Weights of a small GPT-style language model, trained from scratch on English Wikipedia: MLP 2304 GELU, tied embeddings.
Each number is 200 + 20 x the weight over its row's rms, rounded and kept within 0 to 999. Layers, rows and columns count from 0. The size before them is the row's rms in percent of the matrix's.

# k: layer 5 attention key, 576x576, rms 0.0748, rows 350-360, columns 288-431
# q: layer 5 attention query, 576x576, rms 0.0734, rows 351-361, columns 288-431
k350,105,157,182,194,183,199,223,204,211,201,229,195,213,237,220,210,178,184,228,200,219,170,206,177,193,232,232,200,186,191,146,214,187,199,185,199,226,194,173,184,225,190,187,204,194,178,215,202,215,202,196,199,211,193,218,185,163,209,178,224,211,191,190,204,198,175,219,199,183,218,218,182,222,226,185,194,185,195,193,210,194,198,214,180,210,207,190,210,194,197,188,194,220,185,225,193,186,183,175,142,177,194,166,183,199,182,171,183,204,181,213,191,202,193,197,213,193,181,196,189,193,181,200,181,203,186,196,211,212,179,222,196,173,224,210,205,175,205,205,228,202,195,215,202,213
q351,116,202,195,191,211,236,260,187,206,205,198,232,197,188,210,194,194,195,230,222,212,254,202,201,239,208,195,198,218,214,189,196,209,191,193,203,160,238,209,220,211,192,174,190,197,190,201,184,205,213,190,230,195,183,183,231,164,215,203,178,194,239,174,189,198,199,196,167,195,201,192,175,186,199,186,229,224,199,191,193,219,207,173,171,173,189,209,224,234,200,178,178,179,257,170,210,222,180,195,235,201,187,216,196,194,185,157,158,170,198,191,189,186,185,206,191,191,172,188,212,213,212,201,200,157,195,173,233,196,186,200,192,195,172,215,210,198,223,190,193,211,175,213,171,214
k351,111,177,191,211,195,223,217,224,196,219,210,243,205,163,204,173,167,184,177,191,197,216,236,196,232,231,177,237,223,192,210,232,205,187,229,180,196,230,207,198,207,177,193,181,180,161,176,199,180,208,215,239,185,157,188,201,187,182,194,174,185,210,198,209,223,211,195,243,185,195,189,187,199,204,181,199,215,222,195,206,212,219,219,167,165,203,196,222,184,186,179,169,189,189,183,187,226,188,192,190,214,205,176,183,191,203,173,178,213,184,184,156,177,190,186,202,202,193,197,212,226,210,201,208,206,205,203,250,197,203,211,194,232,170,178,219,239,193,193,217,197,165,170,198,231
q352,117,195,187,226,194,216,244,257,190,240,199,219,180,238,199,211,197,226,236,167,202,196,203,203,207,205,207,228,226,200,199,243,217,194,190,178,184,197,191,190,214,217,189,235,195,200,190,213,192,206,210,205,173,175,229,218,202,187,200,166,227,217,216,182,170,200,166,177,191,206,186,187,218,219,233,228,203,145,179,247,181,210,191,201,219,205,228,215,169,215,182,198,193,167,200,193,184,214,176,222,227,214,196,233,181,225,185,203,205,207,192,203,174,220,192,207,161,192,188,200,205,208,190,176,185,188,182,204,222,203,209,213,170,168,200,197,222,147,190,212,230,225,214,148,213
k352,117,178,193,210,157,173,196,228,229,203,211,191,179,221,196,191,185,217,222,165,190,166,209,188,188,181,180,187,200,214,231,230,198,195,188,187,186,232,187,194,184,170,192,201,194,200,210,231,182,209,201,219,188,155,228,192,225,180,201,189,215,246,205,209,217,203,203,184,209,179,229,203,213,217,213,191,206,161,194,249,211,211,201,191,206,175,187,247,172,235,198,210,194,162,235,188,202,204,187,223,214,189,202,226,193,239,191,213,217,209,184,219,193,213,233,202,191,210,173,212,166,217,182,170,189,172,194,217,190,194,192,201,200,191,180,188,183,175,205,210,203,179,204,172,210
q353,115,216,198,185,215,194,211,228,198,168,226,155,195,180,258,208,189,186,221,196,215,222,217,214,192,211,225,238,203,207,159,182,198,223,210,237,170,161,183,210,179,180,142,205,160,204,251,170,163,195,199,226,277,219,197,210,220,213,182,182,238,198,169,196,191,208,206,170,205,166,200,213,194,205,190,178,195,211,178,226,213,218,214,182,173,221,169,197,204,189,174,179,195,214,189,202,232,226,180,195,181,197,198,223,203,185,198,217,198,190,205,166,221,189,199,208,223,209,212,215,210,201,207,196,209,204,179,189,193,174,216,212,195,209,203,208,175,248,203,207,155,192,180,211,237
k353,112,195,192,153,218,176,205,220,204,223,207,182,223,183,230,221,185,191,186,203,211,201,195,220,199,224,245,207,161,206,203,195,195,196,214,175,219,194,172,203,180,214,189,197,192,237,209,203,192,209,182,210,217,213,205,182,232,225,175,207,207,195,195,224,195,184,204,184,181,189,233,193,189,215,174,198,184,194,220,218,163,227,197,173,199,199,197,232,186,213,198,206,195,211,217,221,197,199,225,210,181,204,207,236,218,223,195,206,218,185,184,203,204,189,165,205,178,210,222,195,192,215,207,208,174,191,188,189,173,202,207,210,183,224,182,236,202,219,208,206,185,171,192,193,205
q354,104,177,229,183,189,210,161,209,219,200,193,216,203,195,198,194,194,225,197,238,213,183,212,198,215,183,216,180,181,198,222,202,204,211,206,160,178,168,230,190,204,224,188,221,217,222,209,233,197,199,194,215,190,219,206,178,202,203,226,201,213,210,203,194,229,238,177,225,202,203,181,213,153,196,189,226,209,205,200,187,189,192,197,214,205,190,219,219,197,193,234,194,194,168,198,218,172,190,222,190,188,188,166,229,197,222,185,196,201,208,203,196,176,166,216,208,191,187,170,220,185,168,194,215,224,199,192,194,200,207,163,203,169,188,217,188,200,217,195,190,198,213,223,242,172
k354,111,197,275,183,206,223,190,197,205,206,169,240,219,175,222,225,213,185,215,209,242,192,208,179,187,199,212,200,184,204,241,155,213,177,208,213,162,182,209,207,217,192,196,209,168,181,211,204,190,226,174,195,197,207,234,176,177,232,191,209,190,235,206,197,208,266,176,209,194,180,183,204,193,238,179,221,203,236,211,207,204,202,199,213,241,222,251,173,134,189,220,186,224,198,222,232,208,241,192,193,183,203,190,223,202,174,197,210,197,218,201,209,211,181,182,209,158,225,187,206,172,182,185,220,185,218,209,198,202,183,179,181,197,198,194,222,192,192,207,223,188,233,205,194,207
q355,105,251,195,233,186,187,184,158,183,194,188,210,253,169,209,171,210,192,196,180,193,187,164,217,199,164,197,177,178,162,197,210,211,196,166,183,214,220,200,171,209,223,178,206,176,187,213,196,192,207,208,242,199,208,227,209,207,227,235,196,194,238,167,198,217,171,186,164,224,243,188,234,221,187,170,251,221,168,178,246,216,212,204,197,188,196,226,158,179,187,202,190,234,183,213,209,166,215,181,197,225,191,193,204,199,210,196,178,214,181,209,168,218,160,206,213,215,223,201,209,178,225,191,211,202,200,204,207,217,212,201,211,160,221,201,183,219,210,204,230,196,196,177,225,184
k355,110,243,180,203,200,209,236,188,191,202,224,227,217,196,190,192,178,204,162,216,195,187,209,216,209,203,212,194,216,190,215,189,189,210,180,238,205,182,202,178,219,183,183,201,200,195,201,189,196,180,197,206,163,219,203,196,192,229,211,243,214,217,166,220,266,216,214,186,213,203,188,172,219,176,202,195,191,206,218,210,219,208,169,200,170,204,184,195,208,205,190,184,185,160,191,191,193,199,182,186,188,185,198,216,231,224,229,191,210,175,196,178,212,167,250,202,216,213,191,216,215,215,203,228,219,195,177,190,182,159,201,205,207,215,206,209,212,199,209,194,195,215,192,200,208
q356,111,209,217,166,236,227,184,202,198,205,190,209,210,217,207,241,188,172,214,168,201,221,237,215,203,169,225,224,174,176,221,207,195,200,182,195,216,199,166,192,218,202,220,215,200,207,191,199,182,203,189,186,199,209,182,192,188,206,151,163,171,221,202,217,178,174,237,239,196,173,204,190,215,204,189,176,185,158,186,152,189,186,238,186,186,223,199,173,197,194,190,216,185,185,224,188,197,194,207,231,244,178,203,161,197,185,254,151,190,236,197,210,208,184,193,221,170,187,176,217,192,205,229,222,210,204,208,207,195,189,212,169,205,216,221,225,233,231,213,184,198,199,187,189,200
k356,110,204,213,200,170,188,209,204,215,189,191,216,200,215,208,222,216,166,175,167,204,230,190,188,198,205,191,212,232,147,225,178,206,207,162,212,188,217,216,171,225,202,211,208,203,171,204,161,181,172,210,204,186,207,199,184,168,142,150,194,200,181,212,168,205,196,189,219,206,216,231,187,214,208,179,192,216,205,157,193,194,202,219,153,180,198,211,203,217,171,186,187,196,165,237,214,197,184,201,190,178,217,216,210,197,191,193,206,188,242,212,210,245,166,198,194,195,208,202,196,174,250,220,200,208,224,207,184,233,191,191,208,194,203,203,217,229,276,192,231,213,230,212,189,220
q357,107,196,214,226,182,195,185,175,219,194,193,182,196,244,202,204,192,183,223,168,230,168,184,195,214,182,193,150,181,193,221,241,180,213,191,205,215,191,227,176,189,181,197,208,203,228,218,201,240,193,161,239,206,182,232,220,224,188,210,165,179,199,206,184,211,258,212,226,212,187,157,193,159,217,184,189,215,205,167,204,228,237,192,214,211,222,182,226,206,196,176,212,220,170,196,213,173,214,202,164,201,186,181,198,210,148,205,212,192,185,173,216,215,193,200,183,154,215,203,226,198,179,191,220,183,233,206,185,194,193,196,220,236,187,166,190,177,203,217,187,205,167,213,206,193
k357,113,209,199,185,197,203,175,199,193,220,209,197,195,247,239,177,185,159,198,186,199,189,205,179,228,205,201,189,207,185,186,198,201,218,192,174,178,189,184,172,193,213,186,192,203,208,213,222,211,214,198,195,221,204,162,183,206,175,191,178,177,244,185,192,224,198,213,219,158,166,195,187,178,192,167,201,192,195,188,216,191,203,172,196,262,170,199,196,223,195,197,195,239,214,198,177,190,198,158,223,216,208,187,225,179,193,227,191,168,208,208,240,218,192,214,196,187,186,201,168,169,210,192,215,165,226,186,182,204,268,213,202,171,197,198,200,197,193,178,211,232,176,178,239,227
q358,115,130,216,264,179,207,193,211,178,200,182,202,233,220,205,196,187,215,226,170,184,162,234,242,175,224,218,213,179,221,187,191,207,169,202,179,231,162,185,247,233,231,196,206,245,195,191,138,233,234,161,221,176,224,215,192,236,191,170,219,198,204,238,196,217,200,209,216,165,205,221,212,204,164,238,184,202,213,215,207,210,202,217,201,215,242,189,190,187,176,172,202,167,192,196,184,193,199,172,219,177,212,180,209,192,174,186,206,200,212,189,179,206,207,187,170,197,210,207,182,216,206,195,194,225,225,163,188,202,224,191,198,197,215,199,226,205,210,206,224,205,215,198,183,207
k358,109,161,193,208,185,187,179,210,183,195,214,197,195,181,208,196,194,223,199,197,204,162,180,215,181,217,190,190,171,200,225,206,223,208,196,175,182,238,206,224,221,219,201,204,204,155,203,193,233,209,179,233,193,203,186,190,165,222,214,196,205,184,198,202,243,183,214,227,173,221,200,212,228,215,213,216,183,193,234,203,199,207,198,163,222,239,190,203,185,207,185,185,189,200,181,202,160,167,199,244,175,236,200,215,228,206,231,189,200,184,216,188,186,184,209,213,185,209,196,177,216,223,227,176,199,255,187,194,218,196,167,230,211,191,189,205,193,193,193,225,207,221,196,187,199
q359,114,202,163,241,218,187,205,197,221,188,237,192,173,236,203,189,190,208,154,228,201,193,222,234,189,228,204,199,173,192,185,211,180,186,176,190,215,219,232,196,193,175,208,206,199,205,205,186,196,194,220,169,201,200,171,184,222,202,225,180,203,204,202,191,264,172,210,232,224,191,198,191,193,179,206,205,226,218,234,175,174,198,194,205,162,184,233,206,237,205,182,190,174,205,174,169,204,241,221,191,222,177,225,238,199,171,190,193,215,196,235,213,210,232,207,199,198,184,189,221,219,183,210,222,202,190,211,239,218,212,210,247,198,228,216,199,202,176,200,191,188,190,214,239,211
k359,116,202,175,226,224,169,186,190,197,215,205,187,195,211,203,188,208,212,203,207,166,201,197,208,209,245,190,204,187,197,194,204,166,175,188,189,176,201,221,207,187,188,185,197,226,193,212,182,190,189,205,215,232,180,202,187,241,218,203,213,152,211,199,177,216,203,217,195,215,193,216,206,213,166,206,204,174,185,214,175,197,182,175,194,184,185,206,228,224,230,182,209,196,216,206,162,182,220,204,171,193,193,227,233,213,187,177,208,189,218,185,217,176,185,186,142,194,180,236,182,183,173,214,171,190,201,224,223,242,220,181,221,169,209,220,208,217,235,206,200,207,190,162,222,234
q360,120,174,207,256,190,179,200,213,198,209,196,227,229,208,191,196,196,188,169,212,209,183,226,232,228,164,241,197,184,217,191,215,207,193,156,200,222,207,173,173,209,202,202,192,208,169,219,215,232,205,169,195,197,207,188,221,204,191,158,218,239,221,166,211,176,226,215,168,172,180,205,169,238,259,182,193,219,191,198,194,170,198,215,211,207,200,215,217,225,197,163,194,176,233,212,223,197,185,201,188,180,213,177,176,211,191,184,225,207,215,202,204,209,167,229,175,199,175,217,261,196,196,213,221,194,158,180,188,213,202,213,201,189,199,186,205,198,204,211,183,241,215,204,224,166
k360,113,212,194,211,221,177,204,202,217,186,209,180,226,192,223,208,175,255,191,177,191,232,207,186,152,209,188,192,164,200,201,205,223,221,194,195,178,200,190,198,184,181,198,201,179,191,227,209,210,163,205,170,194,213,166,180,194,168,172,188,228,185,197,177,195,236,149,198,204,212,179,197,184,206,191,188,212,204,192,203,187,226,189,197,238,217,211,170,184,187,171,195,192,181,243,218,195,200,209,184,210,206,200,194,193,193,193,205,243,176,179,204,188,178,247,190,202,194,203,238,204,191,203,221,164,215,181,258,160,210,188,214,159,163,195,163,192,185,211,212,230,227,194,175,168
q361,111,232,214,210,157,240,179,215,206,187,170,209,198,198,234,180,218,191,189,195,207,160,213,179,190,216,220,193,210,159,177,211,193,170,249,230,209,220,171,222,229,230,171,159,202,195,185,219,210,168,219,173,222,202,197,200,196,206,159,216,180,182,231,226,193,188,206,162,204,215,221,202,212,206,187,199,178,177,193,200,209,204,243,211,191,231,196,200,218,164,217,211,214,204,186,179,253,209,213,215,219,181,174,188,188,222,183,171,171,195,220,218,151,225,180,204,179,184,223,189,200,174,220,169,191,176,197,191,206,196,204,227,179,188,211,205,190,209,157,182,201,201,238,224,193